{"n_layer": 11, "d_model": 320, "n_head": 4, "n_kv_head": 4, "head_dim": 64, "d_mlp": 1280, "vocab_size": 8192, "activation": "tanh_gelu", "norm": "layernorm", "norm_place": "pre", "norm_eps": 1e-05, "positions": "learned", "qk_norm": false, "attn_scale": 0.125, "bias": "qkv", "tie_embeddings": true, "parallel_block": false, "init": "normal", "init_std_qkv": 0.0237, "init_std_o": 0.00504, "init_std_up": 0.0237, "init_std_down": 0.00504, "optimizer": "muon_variant", "lr": 0.0121, "beta1": 0.9, "weight_decay": 0.045, "lr_head": 0.00794, "grad_clip": 0.5, "warmup_steps": 200, "schedule": "wsd", "decay_fraction": 0.589, "decay_shape": "linear", "final_lr_fraction": 0.0, "batch_tokens": 65536, "seq_len": 512, "doc_mask": true, "train_tokens": 357100000, "steps": 5449, "dataset": "wikipedia_en"}
Each number is 500 + 25 x the weight over the matrix's rms, rounded and kept within 0 to 999. Layers, rows and columns count from 0. Numbers have three digits each.

# layer 8 MLP down (transposed), 1280x320, rms 0.0298, rows 374-414, columns 160-239
455523464551521515519492480494535551482477484483461455542498439436469504460405539501488493500492504514482530527544535466544519488503482536516530508479491496539456503498488516502514446487550541517499522566509508463515513500512531500505539489
496544486477486481487476533456531488441491550512506486476527500482485499506516518517523498472511482528515526474513469494449496491480515484491471474484472480473512544504478542514508489503499523501524493468514436509535528475527465492485511498
490517514503469521495519513488511533473487499494497511534495501477474523504450491474521522505479495533510500497513535436512489488497511545511506496496528492528504516534517462535473451503498532487523505515478481474530531551473502486494487503
497500501492513515478491515514464530504498471468536534440518505508510533504479509506522512535526469498438505495515489505481531536475535480504476456527468538506496509476543497519510526498476525542494540486513477484503461521511495518486506490
503516508460502458518514520476532491504483506536458469513423486486502468533435457535446574503434518517515482467509529500463497490550510541504502528529536490476506442482507497478499498477482513477525546501496509516480520468451490478476433477
489479520508496503518507474526473519506468562523482460424512486431504521490499493535487487485484498481513500494476492488481476470494494516489515503473478483525520514526501478539500505529509501470460553481487496499480547514484504519527524465
508461484459486469505504513461536536483483498556488492515518513500512510483488494468477462565535508499520513550524544503469473441451503536503511465490487512504529563505523464537502517526504468505531507549508475487510491512509499548525489510
501506467523528464503479510493511505452517474467508546499452495471490487492474478509447470456493509530483491495505533489502507463502482482529434476484429494540535513484509476483504517528473497497523484464542494470547491514511531536521488563
476524500546504526545470470506476498471560515495489477482518505504488526542449532530467547509492512475453494462492487468493486480481558531535480507508447503501551514513480476491489520480498494489480501473504543472483545542480532492524520489
468505463465507445499500483475525513498539517439514487483520516509517501486492452505507507555517478472493503474510502463481529525493484493529501489523508530496539549522494490476470477501515528561481521502510502516453520500472524523542522493
509492536493498498507495446536520579505500503498469517530502556539467507489485510499499509481491515473485509465503452495483507487523503518522516493509479521467502522510516542509498485518501515454521500494487517505487517511511493528483519501
483500490457487501458490521505477529516510505508521515541525507512524461489514503465497472543484490483477496474506520509545524485500528476529495484484474524469520465525480445531503482502522503498522521535513501557457469480528483495479535532
482461516479505494555484519533482481489499498481530510473507515543524529516502503497478473534492485500547429523481494467564555519500492545474474488483556472458530465519483501430521523487471451486525485464551489521518478496450528492454524493
466486525491485491474496504515476500517470536529505530470539489483514464486495524517524447503498471522496514492470476555484511514486515457503495505464502542477509496544472461531521461498564538529450521508474529543510508539475525522475552447
502529516482528539485513535520491468468516506473471486527525455510513485505511515535528535511566499474516485496485514535495474491457458514462460497496529449526476492509514461517488505516513508498479454478508511502507515462513530537514475517
478484467435487481510530508447509468545497508517536513460490528503495503516499500556477489524514511498502496502508541527498495504515481525479521546544511492491472537486536475505511461498512514510533473546509488510479490509509521504533491494
472495519491520493508519488487518471489469496501517479500490497449506473424458525519525546491477495500524467525508528500479474463461494462494487500508501478534451511518492531496512527480534486501496506528523483480484500535498516484488486528
478484540521499493518541552503524477526504497523467506530491496501480490496505469520478518525494505493489505491493469509544489479491527510494450514524518518493540499481527480480526459512492485531517423533469499471440545457496500525529508527
445489498461523483434477478500487557497478474500491469519489470539501501488535494501463512459549494507487515544475494486487506483442483506474506572459504527541500448494491470549492554535499524522489489480497452506506492461491508478520515467
541469501509481521439529508512485505549467494456452530504501511476504524474504528483572508524466501491511491482525469512515521497492482514469563421450500500548474453527533535450461515481537528508471535542516481531494462510484492473492527514
463472485512480519514516504519490479480518518490494516507489465465494516484493507499500522513492515455485528516486511486516516502513479497496464517494544507510525472494472460481535506526492535501509502505512490513524510515536456503469493546
497525452477480503508487528514458492550459530483456486558522487510496517455482487485481470473470500501491539496514505484487491472543489468491529487496480463543529548481488487501534480484483581453516535488504542442506521493508509530489475500
510486530510507485494502530465518447484485537464508487475497521537509497502512500534467519490518520541520474505496529518540520547513510472491500502525514487519522469525515532502478577504510481488536497498580525455530430474507491480457499499
491500543503461449476536499489478519519512511534468510491512506526460487520514490506536507491505515530466493473510482487462512502491488522509470483514539490538493519513488485511502503429533509479513505521450470503500488488497495492513496513
439523484513508507518459535467483482482459469507467494469541518486474500491491491475482497510513540486492472502498512474468544509490513509531511512531564494508496463530461495486520520466486546563494510488508492522518490467508517487494452449
492506459471458507529485494528493499469468486451456569504513496488493462514473505465478496507480489481512502528503511471486509515510493495501477502484489507563487491497483484516523525528464470483522511514523471516487531492484514526504523499
541499509503495496526505493492486517477516490493466483477506510486500489529496505530531499493514473525519475546540509527465476477524488504502485475474485510517479505460515446525520487510533486487494496551529475488498527504516517501510490523
527488493489479511505522522539521509460515484488485472503549472483490528548527483440484453485529536471489525488490528550476488517508476490494482550559530513454517512501535493557482524512542542501501494483518492495503501472518524497466498486
469496498531510509526519481491517470467485504504493468446513530518500451459513492475540488500530524476504508484489498487511485504474489475478501513486535467502524493495509472495500501505487445523465524495508467519505487538501541502490524498
503492492509459515545517510455518523502492467548476501456434504515491497549446478496508491480480530506498512525474479525526469529482486499502507506492507504501504497504507504542461492519496483518511510499506473510534528480500502511530486489
541491490563496490500493487525466492529532529511505509524487485484511531519503515507506485526495530502532455504509505496509513456541501488482520514512569493485527500438525525496517465484519514504552469531521494484474500477507508481492498479
486528540522510482506522479498518502491468565500493495487504528568476513496540490494475497496521483482555506532477479459512506498475494476488495490513523534520511447499485524505492475481470501460500463468478485511554522487487575487510483483
516493479478526486506499496498510524527499491507527519519460495524498495486532513489497475518478513495495525547509522531467499471524525467498496484494500523519484503488500547513510498541482505466517488447488543506430499526518473489519512518
510508481500453495492480487515488546433513501469487482505506470518488504458507459527486452476495510508486500442512498467526468555511533530492521515512501461509517539489497468447487478499480518513467446527480480478495492488531444516464507541
457472516520484502537466522523509504489478540481525486515496523490507473401487460462502511511497486520493486501493484505503508496505515468515525514499518490514516499507501524508486534498520521485468498478473518475492504477543489497492536523
481460525479544498506533489526491514469501479524556541489468526601501454498510483478468528459505445479465518499489506462519480470458483472482499459492459484482548521485508488477459480493502501513519520454496544495520497485519517477480490540
517495494486438439486561508519500511491513516544508547468514512528498484479511484447496477480518549513498514480474485520500497499506455523537485492483514528485482502485533509450486450537470537488520522478512485478430432508481506499470473476
490499497494550513480508506469500498515486489519485493505557505475498556532503513513521480498480517491540508466523495497523493544497536503470484508538513521476444490477483493496521527455506487519516484472476525534475503473489496523516505477
518462519475484506512543476468520483474513483545472541542499513483499499504498486542491472475502495506470523507467487450529563526491505483501482500480503485476500467517485451456566438510492563461531518496502480464534512489526452487544467507
496505522512509524510510524503506467483496506493505491544522463493466506522499479545487532526499486468533506503477495492517481494471498484472471479506481501482529491500484499491532427519540497519505468513459494515510505492476515534497504491
482484457487514489498495484544524525480495506517510497475449521367468486497519516517477521468535508502460483514502497505510487546560477514505527508525502516499483519486516538443484488527522491511490534502518515451523477495502488494482489520
# layer 8 MLP up, 1280x320, rms 0.11, rows 375-414, columns 160-239
503506549486504517509509491516448514482525478470493487491505470509470545521494507461509509519507476482485455481496495534510473521460473529479519519538488539521480516463522517489515467490486489500484555500523510535498526528513514477544505478
534503489478473499521495471490518477505440539452495537489491477477477507544502435471454525485510525481530515510502468523518505506512518509460512510466548541533495459526482514474513493507556479550515510483449500518487461486546518462493501504
539538476519477475436477500509493545492500502476508486520477545511493530512520536474507483503439497484583475492506463494488543506487478441484502490514560479490476511493463494495484471474544493461526502518485525482455486517478486482490486497
493485486543507518478484505485486515509465511524502444536470479478483490547487502548494498531474510520535463489480507514463475466487507526486510490481517508480464461510510492496522506496522521525495468484460469521460463533492455474540506505
491495504491504480482556514512514551533508480520530468481500503484483481517493550543499514505439457465496521498487517519449485516499531519505514502487492480488502490446493530459462488487497502497494515484442529487485503484504539471511484499
500473500530484453491497511527498520455517502480475495471519537489488469528493500534504524534497535507501544500513451526529549508447513448542532486460494539515531501493523505440495489468493526517484514506459474493525498494492473475509517498
460453542486514513530476475494502533498502495487496550481500503532491504494522545488523502484523492535464503494497508519522515481465453497530425513484481503512465464501491495507517480481500511510511519485515465504532535545486515461524537516
560461508493506473496476496496526490503476471485454498504517489486518519539505506501520438502509505474454558481455468485512519454506519506487523519503510487479500488515492500470522464470543469530525473504488441509505503479509513489512485528
532524504497562526514483483509486508525511466509503525499462499485503567463492501529525475499459511502456506447520487487498514442548494530446538525477502491512461467492509493490513495472508499499479493481493505520510516493543519488474520504
483445512488543509489539498519482500505529536550489491484509499529433516497531495527548498494507508490517498505465470514536512492478514495507457497513497507499482484540511516515531536509495480534511502522518532504435483562483468503495524480
513500511502488505523515506488519478491509510524462458489523500515499492503536517485475492474473532518546482513479490462493500489499493540479477509506504514536496563462511536525508495515504492514502511482437462482513512501472463504540503487
523509515547472530495534504521497500512511516528542483512502500505457471518564451483472489526462527551502464481485515522502464527486507489452500501458502507444504517501458505494491539486475459516490499474534488498505461456481484456494451530
541484476506542502518446513507478465483536546527522515454519474491507506477474482542507540493507504491510507501525533498483463489455493497492510554469496471443511559533517492485523480474483492487480492543503516478492473495510517508538512477
504520477499538452498485502460517517473519457472525497487469499523507500466521453500526508505501448490489456471514464541503492488497493504483501522506468489489495509484496504498517528466500523500533485527494546498417523499501495509535503521
490484498514471527503467459525485519525502492479491522465483492519490495486443487498504488504505501479475538530515527482496524498504516463510533504522510495504498499456516514502510472492501493519470516484494500508492522503498546493496505506
481504485432451502523426492534491524460496510468497486525540522488507469472520489491466499507463533454509505487460485479469477504492475482490540490529514500505548471531452515492477441541482501522482496480442476485487529514507498483493517508
493469475476476510434471496496464542501473476508510491530512520499466501536442517491451528512508470475500422523508481493434524508456503513488501516487494505475466517522493524469511515425477549534500492557497516496468521515507494502511482551
470489519508516516484526502480557473504471449561471537515521486506492529477466507535513497503484501472434442466497507501495490522480497513500508487514524458476518459488513502498465538511475512504502485525490500502531497530489488517537494478
537457512487468508478503511565512504509494512466497494509454495467520470490519512483453546517467539460540528498507474510487553502493515479482540517468489503524547480495563512506486498450541525510516523505492513516465534503470533501449538476
490523546491519509473486499518490530550469459494519508505505459536528508481493505542519494499475500489504490546511499479510509509504501530475506463504479503502490490515513502476496526507527490463501516488456536546512483494513490496517519500
471504491488522477527501500520516484479517502496478489480445498467489484512468494536490476538530521535522485495486525471516456514492553492482489538516490501453531467476524505515489532494536478496495463528476509510495475512517484514573562542
512484473529485505469504506520543512504521489466480531474480498493483545466505512455471503500524495515491516459495501560464502553486524517478509485491536499538493505487497454528513497470571519510461470495520473472467464507464518506520496472
487519507469497555517539486503540541495483552481514499511505528504522476517530514487527519473519470481503465481462558516494464509463518487522492454437506466458454540481476584505497465482493478477460498503506493492472440527534530521520510526
493469503495463502448542441514500514453501512482509480466446490489529510477510537490483521519500486498519516506476473525527518477451462506484492535492484500513485522469526525489475461511484515475465465541526544502538495503506466512525531562
452536487517480522501501515473498523512509476526509464475509520479555527456524479498494475529538528519475470507514538500501496481494513494502543503494501511508544466502505503525504509469517495498498512510517504491547519500524469523496535496
480539478515469495474477539485487516492503472496494478499498531522491517494489537489486492533529514515456514441485503492464489515551496528472489534486457461465498471460481468502538500517493503541480499509511556498522485482493536503515442489
498488509525514470495502533463492482513503518494486479507536435441519530515487507558533502522492498517463504521479498463515532521518536500485491514504494497567494469475525497488497473523507465484502501494483503469467459518477519535533455496
492503516498499502473484482489517488494523494451532501464488503465510529494509488479530478453485549522570512493480502524519539511529498518507480483503512468485497497501486538487455470522543523510472508489506496514458472468528497482487538482
512558525468539522497479462544500540528473516516482506524531508508512477483493539544520517525477527526495479500504491475480536483517494524519523496446528572493512500505507532488513540518520460447503509487472492497517487495498523455513510493
493507529501509509485521521533503509536519533494502470490508519504500496509511503490490475512491468488499494535545514501487531487451540484495476488487499473545499516486499483473501480460457461509492494508449505528488491473473531504530484487
559456500505492452517475509506484506501524462488514497490494443468546540466489494535494520518489445444512453470480530491469465479523539580498483528483452500487537494505515514562542481516535507513517508491506552478497514532486493495508495534
516455519474448478509463477530457488520482501501500536514479494508522497494494496471457482537484495496495536501468527519524541492477479477530480450493516515514507489480539505535487476473511552467498526474518498501513495473490519494499499517
533490480494528482482486479503467527476524489510519513485511509562540492474472512519483491479483519514498478440493535500524451506486517488515519531553487530518510475530474491490465498470505478518485490526482499475486516509512476494514463530
500502495504528515456516472520525496498495481513508520509481519489496546533485530477513496502481489490501509510461512493497527475536510507486480490476469495538486508531489448503508481511475514466514502519502507513490454511524532495495494463
506485494528536476477503487509527464472512479502511537475524497567501499439461482496458488503503518493477500460536516455507453508472494486557469512502528482509484484542497499499507486534512478530494503517520481528529446506493473514521511484
523456485497472458497506468532504487561504514465527571510522506520482467504493520546486518553524524523491494532527473517476497497474502505508492474491500458427533495494479521523545488507492453518475456492503447531518505476464507469509490484
472489488486478505504495494500512476506480455471517535482529496474516521483467528504522525507500508508485497465482511519514501514511537461525540529499486485515519524468486521498500506536502520512502494493514494482491513520494512503529523540
487488460493452532510485492527518522466486488516545543492494492511475484485503498508485479503487508466504465500473525518524511527542513534494530516503540515486500489530469476542519472530515511541488468487468544463503534459500502464504500457
494520472447496496473478498498502502501497498479457486493474516542526479477489518474559455528490537534534487529496501525504494480515495493496523505481493518522526522520512481498505538492488495533518503495484522457492499531532493522504475533
517509496543489543473485498453528504508494512517505551456495486427503539461497499483513449528479470544502500490503511505471525502512489474479492501533467526487514499534486511546477505462475519493475533523487466463495487480504544509509510490